Weights of a small transformer language model.
Size: 8 layers, 6 heads of 32, MLP 512 squared ReLU, vocabulary 512, 2.26M parameters.
Architecture: local attention windows, value embeddings.
Training: 92M tokens, 5983 steps.
Each number is 128 + 24 x the weight over the matrix's rms, rounded and kept within 0 to 255. Layers, rows and columns count from 0.

# layer 3 MLP up, 512x128, rms 0.135, rows 387-399, columns 0-127
[[129 124 101 136  97 181 163 117 106 139 147 120 100 115 113 172 139 110 134 119 141 135  86 120 123 133 149 108 129 102 107 152 129 100 145 130 137 132  86  96 101 130  98 168 125 167 144 140 148 120 110  68 111 146 131 163 129 155  86 129 123 142 147  96 153 155 134 137 129 126 115  99 128 132 155 151 110 129  87 157  73 147  96 170 101 117 122 133 142 135  90 103 113 136 111 131 136 146 146 157 171 111 110 187 157 135 105 131 138 103 105  77 116 131 140 131 132 128 120  83 170 130 146  83 100 127 147 171]
 [128 110 128 161 161  74 130 113 147 107 123 189 121 115 161 137 107 129 121 129 182 150 176 115 134 186 105 134 118 132 108 100 132 108 117 161 147 136 104 136 159  85 168 117 132 144 116 114 133  98 144 111 124 114 127 160 107 136 116 143 114 101 153  99 137 101 150 105 116 144 145 118 142 110 155  98 191 126 121  82 133 152 190 124 136 155 129 133 138 128 113 125 168 107  99 159 126 143 150 161 138 135 122 144 138 107 159 175 119 122 103 137 146 115 123 140 109 147  97 165 122 136 119 190 175 155 119 114]
 [132 140 154 101 134 158 155 125 113 126 130 126 132  79 112 134 100 112  78 118 202 141 120 173 148 159 131 110  91  95  86 106 139 146 164  86 141 138 169 124 142 162 111  77 168 141  96 131  95 135 171 124 121 124 126 128 143 139 106 120 129 102 161  92 110 152 146  70 136 119 140 149 136  83 127 110 168 153 124 102 105 119 149  84 113 122 127 148 111 148 101 144 105 122 123 127 120 153 125 134 147 141 152 159 112 106 175 112 127 148 116 142 131 109 147 143 101 149 139 148 112 144 113 139 155 171 161 123]
 [115 153  74 140  89 130 120 114 123  97 131 161 152 150 144 132 135 118  92 113 139 165 155 134 127 120  54  96 143  88 135 145 174 126 140 160 121 172 114 118 128 133 133 140 121 122 126 139  62 157 116 131 123 128 161 132 134 142  92 156 164 125 120 134 208 149 170 145 125 155  93 146 114 133 159 107 110  95 117 115 157 129 137 160 109 104  89 189 149 128 102 116 115 179 146 103 111 145 137 115 120 107 143 127 106 130 154 116 138 137 122  90 168 118 184 142 117 139 115 119 118 123 127 187 162 114  87 138]
 [118 107 155 118  91 140 146  71 160 103 115 116 173  88 139 154 122 105 129 119 136 174 111 111  85 151 126 126 118 143 125 129 154 173 146 151  89 120 137 103 154 175 119 154 142 125 129 116 124  83 115 100 132 113 116 128 103 119 107 121  84 132 135 157 157 105 121  43 136 113 121 109 123 126 115 142  98 137 131 176 164 151 125 109 130 126 102 109 107 184 141 162 146 122  97 122 156 124 176 103 119 144 128 179 124 136 115 130  93 128 107 129 122 114 113 121 131 121 146 147 140  85 136 114 124 119 145 122]
 [112 152 124 139 103 158 117 100 146 143 126 118 164 147 118 149 153 133 144  98 102 132 145 152 159 176 130 136  79 119 124 143 157 123 125 112 134 169 116 107 105 127 130 101 162 158 128  79 179  79 104 145 112 165 138 122 140 148  56 168 141 122 144 139 149 121 115  95 112 131 137 150 110  98 121 146 130 103 115  98 131 139 160 110 137 157 111 151  77 121 127 106 136 133 121 111  92 119 116 118 139 119 124 136 126  91 178 138 119 124 166 136 170 127 178 147 156 128 146 123 121 123 122 147 131 157 104 119]
 [119 155  71 112 147 148 156 149 132 127 131 146 137  97 135 156 120 114 164  77 134 161 111 119 164 118  86 120 108  95 121 100 117 162 180 125  78  99 133 117 158  63 136 110 137  69 116  94  96 122 159 117 107 148 117 143 122 187 115 112 126 129 144 144 153 184 155 127 170 160 154 127 130 149 121 124  92 127  91 135 144  99 123  87 100 119 134 165 159 143 149 179 102 138 143 150  96  61 134 159 146 100 142 143 100 126 134 124 142  85 118 113 105 141 136 152 136 138 142 145 130 152 118 117 142 130 106 144]
 [111 129 136 132 114 122 128 137 158 122 143 165 119  71 145 131 110 100 137 141 113 168 142 136 145 134 156 146 108 161 167 159 159 131 148 118 121 123 147 106 133 110 130  69 132 136  87 110 129 139  88 121 136 109 144  73 170 104 117 158 127 168 143 123 127 136 142 129 143 105 115 137 105 115 129 167 167 140 143 156 107 182 135 119 103 163 135 154 119 149 152 133 100 152 147 129 121 116 148 133 163 120 125 132 135 118 137 148 133 122 126  82 126 131 146 153 109 132 146 136 134 170  89  89 163 145 139 116]
 [134 124 150 107 136 130 133 138 150 114 139 155 130 109 135 156 180 137 122 100 143 154 133 122 160 142 126 145 125 170 149 110 159 140 111 130 138 138 129 108 159 160 168  83 147 101 116 137 120 132 101 114 142 158 162 109  94 142  96 131 143 110  91  67 169  98 130 118  97 127 121 139 110 120 121 140 105 175 130 154  70 101 151 129 134 124 123 143 139 121 150 162 159 121  86 149 137 160 166 156 142 157 114 124 104 105 121 182 106  95 143 132 142 132 140 137 118 136 137 119 132 131 156 101 147 131 149 106]
 [121 120 101 134 126 134 143  99 107 120 102 107 138 146 132 117 105 136 118 110 166 128 143 151  95 105 127  91 121 105 141 150 141 109 162 147 124 133 106 144 146 106 144  96  97 128 100  99 115 103 130 113 129 111  85  96 124 138 121 177 133 116 171 119 154 128  92 137 151 109 112 142 132 156 152 133 162 156 111 131 142 109 103  90 126 145 127 149 170 125 165 107 192 114 129 146 136 127 172 162 142 116 118 148 111 110 122 191 107 107 120  96 106 156 137 114 132 109 120  91 191 117 133 106 138 190 103 111]
 [ 95 132 136 111 130 167  95 118  98 110 144 108 165 113 121 161 144 115 153 168 117 132 127 133 101 156  82 120 166 179 135 135 117 189 124 132 133 121  86 165 106 115 179 142 147 138 114 124 114 104 197 153 122 145 114 151 139 118 121 190 143 154 129 127 121 150 107  92  85 162 174 149 113 109 142 146 166  90 129 123 156 177 140 127 136 120 152 134 117 143 141 166 181 139  91 142 133  84 124 129 148 119 118 146 117 164 164 166  41 137 184 133 132 158 167 124  90 105 144 113 137 112 124 113 165 145 120 122]
 [114 129 145 101 156 119 170 121 134  74 135 132 122 130 142 112 143  76  77 130 114 162 173 127 133 140  69 106 112  74 111 139 151 114 131  86 132 132 165 142 120  96 149 115 112 122  89 109 114 135 124  77 176 104 140 156 136  95 148 119 105 117 134  69 159 139 132 114 113 137 147 165 119 120 122 112 142 122 117 110 118 132 139  91 141 100 129 130 137 133 175  96 130 119 102 159 145  82 122 107 133 164 104 120  97 129 176 130 143 162  93 132 166 132 183 117 119 128  96 151 150 141 173 100 130 138 137 104]
 [ 98 161 115 137 100  97 144 105 108 127 103 126  96 105 127 119 150  86 157 129 121 103 136 190 156 193 148 131  72 136 133 137 204 119 129 144 144 130 116 120 110 155  98 132 137 108 132  95 155 167 134 107 114 131 146 122 124 161 118 114 100 105 159 135 151 125 117 133  75 161 136 143 136 116 136 122  85 135  86 124  90 119 125 130  77 168 163 122 110 157  87 130 121 123 146  76 131 120 148 171 156  77 142 132 102 106 189 197 104 141 173 139 161 125 130 134 135  76 164 133 126 157  69 159 143 104 127  62]]
# layer 3 MLP down (transposed), 512x128, rms 0.123, rows 387-398, columns 0-127
[[178 138 132 106 134 135 147 109 100 126  98 164  54 158 136 133  92 163 156 114 121 149 130 166 104 120 136 121 149 155 124 155  77 140 147 127  83 118 105 147 117 125 124  99 110 121 135 121 108 119 137 145 105 111 132 143  99 112 149 130  87 133 139 117 141 127  87 116 128 129 115 121 122 120 120 128 163 166 139 125 124 109 126 117  78 118 137  83 109  55 155  76 140 144 104 122 159 104 146 115 118 150 131 116 136 156 146 118 105 151 150 112 148 100 113  94 165 125 124 156 149 122  88 109 128 144  88 122]
 [108 111 136 101 139 140 130 132  95 180 157 110 154 149 132 122  98 109 122 153 166  85 140 129 134 125 165 149 124 104 113 120 100 153 130 151 112 129 112 121 180 127 134 119 115 136 157 125 120 125 153 109 123 121 133 193 113 149 124 160 117 132 146 116 122 146  74 115 162 107 133 160 164 116 100 124 103 140 157 117 134 133 126 135 111 172 134 136 158 110 156  53 141 131 122 126  81 161 149 166 142 110 110 145 112 135 117  89 141 123 187 166 118 153 101  93 111 104 113 150 161 109 162 139 153 109 118 129]
 [135 122 173 132 138 106 142  99 110 168 153 130 101 127 133  99 107 113 154 173 155 152 148 144 138  91 182 128 125 100 127 147 154 150 138 123 145 132 150 184 155 111  57 149 149 146 112 131 103 141 125 134 112 107 114 122 148 178 136 137 138 117 116 162  88 138 165 120 134 144 148 166 123  90 122 126 122 132 118 102 156 166 125  94 124 136  94 110 145 116 131 142 140 104  81 145 158  95 136 126 167 106  99 141 128 140 102 103 153 127  67 128 126  68  96 158 154 140 124 119 123 141 156 168 123 130 121 169]
 [166  97 144 133  97 137 165 173 120 147  93 117 114 129 114 110 168 122 109 118  80 130 118 112 105 120 134  89 119 105 103 125 186 107 152 123 150 165 105 146 159 129 155 112 126 133 169 152 102 179 161 118 139 161 134 129 136 102 126 154 124 139 106 148 170 134 140 129 144 133  96  93  94 128 139 148 140 112 142 136 108 130 121 134 123 158 101 154 158 146 106 147  72 150 189 111 140 150 188 107  94 127 140 111 146 118 136 104 149 141 158 130 187 103 121 110 119 153  86 114 172 157 150  95 130 111  88 104]
 [152 123 141 104 163 121 137 135  93 172  99 131 116 125 119 148 129 111  99 114 137 107  95 104 128 111 131 146 149 144 102 149 155 124  99 115  91 127 125 144  83 109 116 151 158 173 183 169  94 114 154 137 140 134 126 121  90 141 134 125 147 123 118 131 162 110 136  97  89 120 118  67 121 152  94 132 143 141  74 123 137 123 128 154 128 116 158 147 127 127 161 154 121 153 101 132 174 127 135 181 137 115  88  99 105  97 147 120 108 177 120 171 167 125 131 137 157 127 133 129 167 133 129 122  79 114 138 123]
 [121 107 120 117 118 129 110 136  88 135 128 147 117 113 153 126 102 155 101 132  92 152 144 114 120 150 155 130 130 168 111 138 122 128 138 172 131 110 106  89 145 125 123 131 132 125 106 138 105  89 155  90 170 101 131 133 120 149 144  79 125 167 118 120 134 108 137 109  99 160 108 105 159 157 148  75 113 136 156 134 126 109 125 110 170 151 118 174 130 136 127 191 131  90  53 166 111 136 126 126 107  95 126 118 124  89 141 124 167 152 119 124 187 117  80 161 148 124 121 126 129 124 148 131 159 144 121 134]
 [127 150 120 103  59 101 153  99 148 154 121 161 138  40 135 125 101 134 134 132 122 139 119 142  97  74 121 136  65 149 163 136 104  93 141 161  66  86 183 134 105 127  92 106 151 131 129  91 164 135 123 111  98 133 157 118 162 141 163 108 123 139 107 119 143 110 167 156 151 127 148 120 122 141 145 145 128 136 121 126 149 114 145  55 145 136 142 156 121 130 106 129 140 155  82 107 180 146 141 146 131 130 157 133 122  92 142 157 143 123 121 122 108 145 138 141 124 134  97 115  97 167 134 123  74 128 100  87]
 [173 109 131 153 112 114 121  93 137 106 142 122 141 113 141 130 107 154 137 141 138 113 103 140 159 133 127 130 156  84 135 156 100 119 167 131 123 119 106 154 126  97 126 122 133 123 186 134 112 149 146 112 122 142 117 141 124 108 108 142 152 152 127 139 141 136 129 131 151  75 111 162 176 120  78 119 140 133 103 162 120 125 131  84 119 121  85 116 100 126 123 100 114 134 163 129 103  89 127 128 151 166 141 144 156  95 104 114 173 101 118 144 169 145 125 117 140 123 132 137  77 109 117 140 176 120 120 136]
 [155 103 120 124 143 128 118 112 173 194 184 132 143 116 154 124  94 159 114  97 103 138 137 118 127 141 185 121 100 125 137 132 115 113 145 145 139 141 143 136 118 149 101  85  77 129 116  99 166 157 129 125 114 106 132  83 143 139 107  85 153 108 151 160 112 116 128 158 120  96 113 107 128 130 157  99 164 106 106 117 118 164 125 127  96 126 134 131 123 119 124 143 149 109 132 129 174 161 132 131 111 138 122 138  92 113 129 112 106 136  97  75  93 150 126 146  93 113 111 109 136 136 146 128 131 143 143 150]
 [ 94 152 122 102 106 134 140 107 141 129 155 127 100 122 135  62 179 111 114 141 127 153 102 143 166 135 186 133 120 114 100 106 136  83 108 131  90 138 108 137 100 132 112 124 134 117  94 111 159 117 181 144 127 147 153 170  81  91 124 140 126 164 123 143 112 107 141  98 188 132 140 126 136 173 160 126 135 107  88 136 142 126 143 116 104 128 110 125 154 107 121  94  98 108 121 155 107 171 151 133 143 109  88 124 124 118 125 152 118  93 126 131 137 105 128 151 109  97 112 126 132 122 138 136 153 107 163 113]
 [102 109 104 140 131  98 134 149 122  90 106 130  99 105 133 137  95 109 118 183 137 131 158  79 130 146 116 142  85 203 152  87 122 137 122 155 114 175 113 138  76 143 122 141 124 128 129 136 132 142 114 149 109 166 107  87 118 135 184 165  93 160 112 173 169 118  75 163 110 150 133  97 121 118 139 134  90 127 165 120 147 142 145  67 105 163 132 108 125 135 135 163 126 136 113  96 123 151 122 125 113 100 128  75 145  99  85 166 149 128 130 123 104  75 146 115 149 154 158 112  93 123 100 131 124 104 122 113]
 [106 156 129 163 166 134  99  94 144 166  97 114 164 150  79 122 137 109 113 100 127 149 111  62 145 106 109 152 168 111 152 146 183 164 137 150  96 104 147 148 134 122 160 144 108 149 112 166 121 114 126 155 166 151 109 158 120 100 145 123 133 157 133  96 100 171 136  89 117 132  88 164 159  98 147 121 157 154 130 114 162 113 125 129 123 108 105  96 177  98  93 127 121 128 126 124 142  94  94 135 132 136 100 129 130 114 128 112 143 171 114 114 171 143 122 139 122 107 123 133 104 129  86 133  82 108 105 109]]